From a checkpoint of a small transformer trained on Wikipedia: vocabulary 2048, biases.
Each number is 200 + 20 x the weight over its row's rms, rounded and kept within 0 to 999. Layers, rows and columns count from 0. The size before them is the row's rms in percent of the matrix's.

# layer 11 MLP down (transposed), 1344x448, rms 0.0286, rows 255-283, columns 280-335
095,199,216,214,181,246,247,207,203,190,203,212,223,219,172,193,201,227,214,203,188,182,176,203,230,213,200,222,208,227,221,187,195,216,202,204,180,179,165,191,193,226,195,199,147,209,197,195,187,209,200,191,213,218,167,219,232
094,184,213,204,215,201,195,213,216,161,187,195,191,207,197,186,176,253,204,207,215,182,243,181,222,226,200,181,193,188,193,198,190,214,211,180,198,216,250,210,188,213,170,180,207,206,227,184,213,219,205,229,194,208,185,214,171
096,201,207,191,229,175,208,186,186,168,186,196,218,184,165,182,187,195,191,190,188,202,183,198,207,227,168,205,164,190,176,185,186,218,170,163,192,231,200,205,151,194,197,206,233,223,167,205,185,179,206,242,174,218,209,207,185
106,196,219,203,236,235,199,183,196,198,191,198,179,204,200,196,219,196,208,170,150,232,199,201,210,220,211,224,229,195,192,215,200,244,208,203,201,211,201,215,184,223,184,214,214,165,203,194,210,187,211,215,198,211,192,216,220
101,222,206,189,182,226,208,209,185,228,210,189,208,177,188,235,193,195,198,190,234,188,220,177,211,190,226,194,194,211,209,214,199,258,177,188,180,219,225,209,193,198,209,152,223,211,225,182,254,184,202,189,182,185,217,175,203
098,195,189,228,215,219,218,161,228,219,177,198,195,221,198,215,211,209,171,172,194,183,233,179,234,212,222,190,230,201,182,230,249,194,189,161,186,207,196,203,169,232,218,182,242,228,212,191,187,168,244,169,218,229,227,202,195
094,225,156,199,185,207,182,196,180,223,219,182,187,189,221,212,234,185,196,185,221,215,188,246,208,206,171,234,206,225,235,207,204,188,196,203,210,220,197,209,195,198,202,194,208,213,174,183,241,207,197,224,165,180,165,200,215
097,197,179,220,202,193,211,176,177,192,185,197,192,184,209,237,208,226,168,238,189,227,175,210,233,171,191,196,199,218,208,203,264,212,191,195,191,171,213,232,223,191,188,205,186,166,227,242,205,245,239,210,195,213,183,220,199
099,202,241,199,201,188,231,193,180,185,212,213,210,154,173,197,203,197,198,164,168,171,159,227,218,192,217,204,189,197,213,193,215,193,219,224,224,222,210,193,190,201,206,195,203,177,211,137,225,194,201,254,195,186,209,215,191
100,190,158,200,193,235,190,197,229,220,196,196,209,199,202,168,197,199,192,171,203,212,220,192,191,178,220,196,184,205,202,194,186,209,222,202,222,200,206,213,161,215,208,183,173,187,215,175,205,178,199,213,185,213,188,201,162
098,198,181,190,203,196,200,195,200,230,232,166,198,171,244,236,211,193,214,206,208,219,207,220,223,184,174,234,197,186,193,169,196,210,176,235,213,187,178,201,169,189,197,186,231,209,212,201,209,181,233,215,213,197,229,173,175
105,210,211,203,188,219,213,215,204,199,203,197,150,230,211,221,198,203,208,205,179,229,172,174,208,131,188,210,240,209,220,190,202,189,198,191,168,199,212,196,189,190,214,203,181,199,225,182,190,228,161,193,171,221,202,220,227
096,226,185,204,190,200,210,198,218,226,199,216,163,205,197,195,210,202,208,230,220,173,190,219,195,156,217,216,210,193,209,232,199,187,240,210,182,220,212,221,221,199,213,194,231,186,146,222,221,193,207,200,204,202,192,194,191
098,231,213,202,216,209,213,192,175,168,202,199,212,164,177,196,185,167,226,188,185,199,220,143,187,174,204,200,167,185,192,198,184,204,191,220,203,162,214,199,175,210,228,164,218,212,194,212,211,233,180,213,202,210,188,206,196
105,217,174,209,198,183,183,201,222,208,179,215,192,202,214,218,202,229,219,187,178,201,192,207,207,195,187,209,207,187,187,179,210,212,224,209,201,248,197,194,199,189,180,218,192,174,161,207,207,181,211,223,188,205,187,205,190
107,183,225,187,191,202,211,205,176,195,172,223,205,228,197,196,204,222,199,267,187,207,201,194,218,223,200,196,208,198,178,200,206,253,198,219,245,205,181,233,207,211,207,214,203,227,208,197,189,220,199,189,206,161,237,223,245
098,164,193,213,192,185,204,165,204,184,229,238,223,230,209,196,206,175,200,191,234,210,205,174,215,195,180,182,197,182,241,195,205,202,202,198,246,215,205,198,196,173,192,197,176,187,199,222,185,194,184,209,196,179,207,190,211
096,199,203,208,218,170,198,197,164,197,217,214,201,227,201,179,185,226,200,205,230,198,174,189,179,184,192,191,272,217,245,208,193,196,201,224,177,234,224,230,218,222,197,222,160,200,225,194,210,182,170,201,191,170,229,215,202
095,185,235,191,222,218,236,214,197,199,225,245,192,207,219,203,200,215,201,192,189,198,182,177,190,232,173,229,184,160,211,215,183,207,213,195,172,191,187,246,233,175,207,198,182,213,224,209,223,196,200,166,204,222,205,202,221
100,229,211,224,213,206,221,166,209,241,212,201,191,200,197,173,212,184,177,246,179,201,205,205,183,165,236,206,164,168,203,199,191,191,197,218,197,186,207,204,227,200,196,209,191,190,197,199,212,174,212,206,227,195,211,173,207
093,219,181,180,175,188,180,207,220,186,226,191,228,226,232,185,179,232,216,197,194,177,218,200,215,201,195,193,185,188,229,190,213,172,227,168,175,216,190,252,207,185,200,195,230,167,194,200,198,246,215,169,226,186,189,220,180
107,183,191,201,205,216,200,172,179,219,220,184,169,187,174,207,185,201,202,224,227,203,204,198,206,182,185,205,203,183,236,196,220,210,218,189,178,166,192,178,207,233,162,194,217,213,198,200,173,184,156,237,213,226,198,216,190
099,168,226,205,208,186,174,168,209,207,205,176,246,157,179,209,192,209,206,232,195,188,205,193,226,173,208,199,148,205,214,174,219,186,205,211,170,205,197,182,188,213,218,233,204,219,222,177,192,173,198,219,156,196,246,190,193
098,186,210,218,184,201,219,203,189,196,191,184,222,187,200,185,208,192,209,215,184,137,193,223,217,202,220,151,183,233,244,165,207,225,172,208,214,213,192,191,227,179,206,192,219,202,197,200,175,209,185,187,205,182,183,189,206
103,196,231,193,199,219,202,216,195,210,209,230,183,220,197,187,194,193,206,227,179,161,228,204,232,205,198,180,192,152,226,208,181,197,191,141,184,222,200,208,219,183,207,193,214,193,186,201,239,246,216,206,182,194,190,171,195
104,189,208,189,204,181,202,240,195,193,207,200,193,213,200,142,219,197,214,186,193,174,196,210,202,172,194,239,185,223,202,225,179,207,223,170,210,200,227,222,217,203,186,199,204,194,207,207,189,208,193,198,206,212,196,162,217
097,203,224,184,201,205,177,204,198,208,244,195,204,169,201,200,161,217,193,200,206,201,202,201,200,221,203,199,242,193,218,181,178,216,209,208,176,194,224,198,189,190,164,202,187,193,222,196,215,213,176,165,211,187,211,227,170
094,195,221,216,212,183,198,212,220,188,200,181,205,224,208,211,232,204,218,212,223,178,172,199,205,201,190,150,226,188,204,168,141,236,194,198,165,156,183,201,173,220,171,223,179,179,196,215,186,222,223,208,219,214,201,167,207
105,210,163,198,155,217,245,167,212,236,214,186,229,170,208,187,199,204,203,178,199,226,248,182,193,218,203,187,189,172,174,193,225,195,175,205,172,205,212,242,175,211,212,198,186,183,196,198,208,207,165,235,191,186,171,189,195
# layer 11 MLP up, 1344x448, rms 0.16, rows 256-284, columns 280-335
098,183,207,198,219,186,187,212,206,229,193,159,232,190,225,204,219,234,222,215,190,212,181,154,168,189,183,162,187,206,196,234,161,230,228,226,191,184,180,202,162,196,189,166,217,223,221,209,184,207,203,219,212,185,187,212,194
099,189,185,219,251,193,167,221,208,200,215,188,188,175,180,190,222,187,215,212,204,166,165,213,190,193,189,201,205,227,176,205,225,193,176,232,173,211,232,184,208,200,207,221,185,190,209,187,214,202,231,171,209,221,206,221,221
098,193,184,188,197,201,218,187,157,153,182,189,209,182,191,184,182,186,175,220,232,194,215,189,177,232,189,204,182,219,241,199,185,193,197,222,193,192,228,192,200,226,208,190,216,183,192,184,200,256,165,192,238,187,189,176,203
098,206,198,228,202,159,182,238,183,235,207,223,241,181,223,196,181,210,187,247,203,187,177,220,222,225,189,200,203,214,230,197,215,167,225,176,189,198,183,170,194,218,232,197,188,208,203,204,193,191,243,202,235,198,204,221,174
098,223,212,208,198,181,160,176,189,202,181,195,214,217,211,176,191,213,199,191,186,229,204,205,195,213,217,186,198,217,201,186,194,216,222,224,196,222,202,185,197,199,175,190,216,202,196,208,184,198,183,161,240,202,200,181,190
095,233,196,224,211,211,197,181,228,201,210,185,190,214,195,178,213,178,181,220,221,196,177,196,211,230,164,195,198,163,185,198,183,214,221,190,209,220,240,217,193,196,244,199,207,169,178,199,245,222,180,242,239,225,193,176,200
103,211,181,188,213,190,178,268,192,199,199,185,168,212,217,212,200,174,182,203,209,187,216,166,195,208,179,171,197,204,193,220,176,191,194,209,196,195,208,195,194,210,208,223,216,196,222,177,200,227,207,236,177,230,203,154,197
097,184,212,195,189,194,200,193,181,187,219,198,194,193,193,184,164,235,209,175,195,191,208,192,166,225,215,207,195,210,190,171,195,234,144,211,222,188,147,174,173,238,269,226,181,204,179,186,179,179,194,215,218,187,231,176,199
105,193,189,210,201,184,166,207,194,237,200,217,161,162,210,194,189,218,236,184,214,222,207,207,186,222,181,215,210,211,170,187,188,220,214,168,216,222,207,183,221,217,228,201,181,174,201,233,217,189,187,197,205,193,200,190,164
102,182,210,230,195,238,208,179,189,166,201,198,219,222,165,221,157,254,198,205,191,203,205,201,167,220,234,189,211,210,190,203,191,209,189,202,224,214,178,192,218,213,242,201,212,207,198,216,155,190,215,196,194,221,199,214,204
104,192,188,225,178,203,230,193,174,206,199,197,222,185,198,215,196,188,207,220,244,236,211,247,205,223,212,219,151,184,198,193,200,213,173,189,177,203,181,184,172,203,181,201,189,215,209,167,226,189,189,193,255,177,190,208,232
102,207,190,205,208,260,202,196,182,213,164,170,214,237,199,156,204,192,209,222,181,180,169,202,182,212,168,237,221,203,220,188,189,211,213,188,187,209,211,175,217,244,200,227,161,209,195,205,188,213,206,194,201,204,196,193,169
099,144,198,223,234,244,226,193,191,156,184,203,181,180,224,207,182,205,199,143,205,189,197,212,213,160,185,211,210,205,215,209,187,242,199,205,197,244,193,162,215,225,225,183,153,170,196,225,173,179,235,208,201,201,218,217,185
103,192,189,199,193,201,175,201,220,228,192,198,196,198,204,221,203,236,201,187,221,182,177,239,217,160,176,190,198,193,215,221,199,203,203,224,190,186,229,173,171,200,199,183,198,198,179,182,196,210,200,174,231,203,224,195,200
102,218,186,203,196,196,202,220,230,220,217,192,199,193,176,229,170,207,194,151,203,187,206,223,171,216,203,182,189,224,194,205,208,221,210,193,175,207,188,205,195,205,182,196,221,181,208,217,225,169,212,208,204,252,223,203,182
101,188,202,188,205,208,236,193,189,227,208,170,197,190,207,201,202,223,177,219,192,203,227,207,224,177,170,222,209,201,194,184,206,182,211,167,166,226,198,157,210,201,203,206,191,146,207,201,190,239,205,204,237,186,180,227,186
096,201,212,195,197,221,139,214,199,211,197,206,166,226,210,202,216,214,201,170,198,194,237,190,209,193,189,242,184,224,166,238,183,212,186,193,194,167,227,192,163,165,206,191,245,200,187,263,220,207,218,187,174,198,179,182,215
101,211,224,185,208,200,223,222,224,204,181,238,183,164,205,203,205,192,232,202,200,195,243,203,193,200,193,211,212,218,187,173,188,180,173,179,181,222,247,201,193,193,208,190,202,221,183,193,186,166,229,155,191,208,172,204,210
099,167,206,187,165,193,176,210,195,202,202,216,182,211,207,201,218,202,208,169,233,184,211,218,178,214,173,196,194,246,167,205,212,163,217,219,227,207,193,215,172,226,228,204,193,191,166,185,190,220,211,208,224,194,175,227,199
095,204,222,221,245,162,188,186,197,242,196,170,209,197,249,210,208,225,201,212,182,202,186,190,200,219,200,198,214,227,213,216,220,217,169,201,194,215,207,208,203,196,226,220,166,204,191,188,199,172,149,231,176,178,181,178,211
102,229,187,211,220,176,228,199,230,203,219,218,189,225,178,194,235,238,213,217,206,222,177,175,178,190,231,163,238,203,200,161,194,207,173,190,194,160,179,227,166,161,190,205,201,174,195,227,233,185,196,190,207,183,196,215,195
102,191,198,188,196,190,195,175,167,202,210,225,181,154,192,169,203,173,186,199,199,214,219,206,189,181,219,184,237,210,207,210,178,186,195,227,193,242,228,207,195,188,207,192,201,195,203,213,194,176,210,155,212,210,199,219,245
102,241,218,152,217,217,195,185,217,181,229,187,210,205,227,200,189,231,176,209,214,245,193,178,167,179,163,184,177,204,224,202,198,208,194,219,211,197,159,194,182,194,183,236,203,210,196,193,207,207,198,169,186,210,189,191,208
098,206,180,216,233,207,214,201,250,184,208,162,170,186,184,232,210,190,231,176,187,224,193,148,250,227,215,206,207,200,201,172,217,217,195,203,212,197,178,190,185,199,168,173,195,212,208,202,195,154,185,234,204,187,197,226,219
099,194,197,191,181,220,209,194,196,196,214,189,201,188,186,204,161,246,211,194,229,208,201,219,191,191,230,241,241,168,191,159,192,208,209,194,205,207,181,171,182,183,219,179,162,230,191,196,173,170,154,207,204,185,222,170,177
099,184,202,159,241,177,222,206,200,201,168,189,222,209,212,188,181,206,201,199,192,205,197,184,214,187,200,209,213,215,204,251,177,191,179,180,216,208,187,210,207,176,194,210,196,193,186,180,191,191,204,191,175,241,222,173,192
095,211,178,187,233,226,216,165,219,218,189,191,216,165,241,217,211,206,182,195,197,193,203,217,182,212,161,178,194,200,200,219,235,214,172,196,195,179,187,214,190,212,192,173,182,198,198,209,180,224,164,196,223,194,227,172,221
102,187,172,209,188,180,167,174,202,195,203,207,197,212,202,193,202,161,259,221,184,156,173,190,196,205,226,177,190,210,201,186,171,159,192,188,160,217,176,209,224,212,157,190,174,211,198,202,178,190,177,182,205,181,211,206,194
102,180,197,188,211,222,172,220,213,201,205,189,199,190,198,207,207,191,222,197,217,202,161,223,226,209,175,187,206,209,199,206,208,186,193,174,154,264,154,209,235,190,184,185,235,232,219,182,210,150,211,196,181,181,190,177,213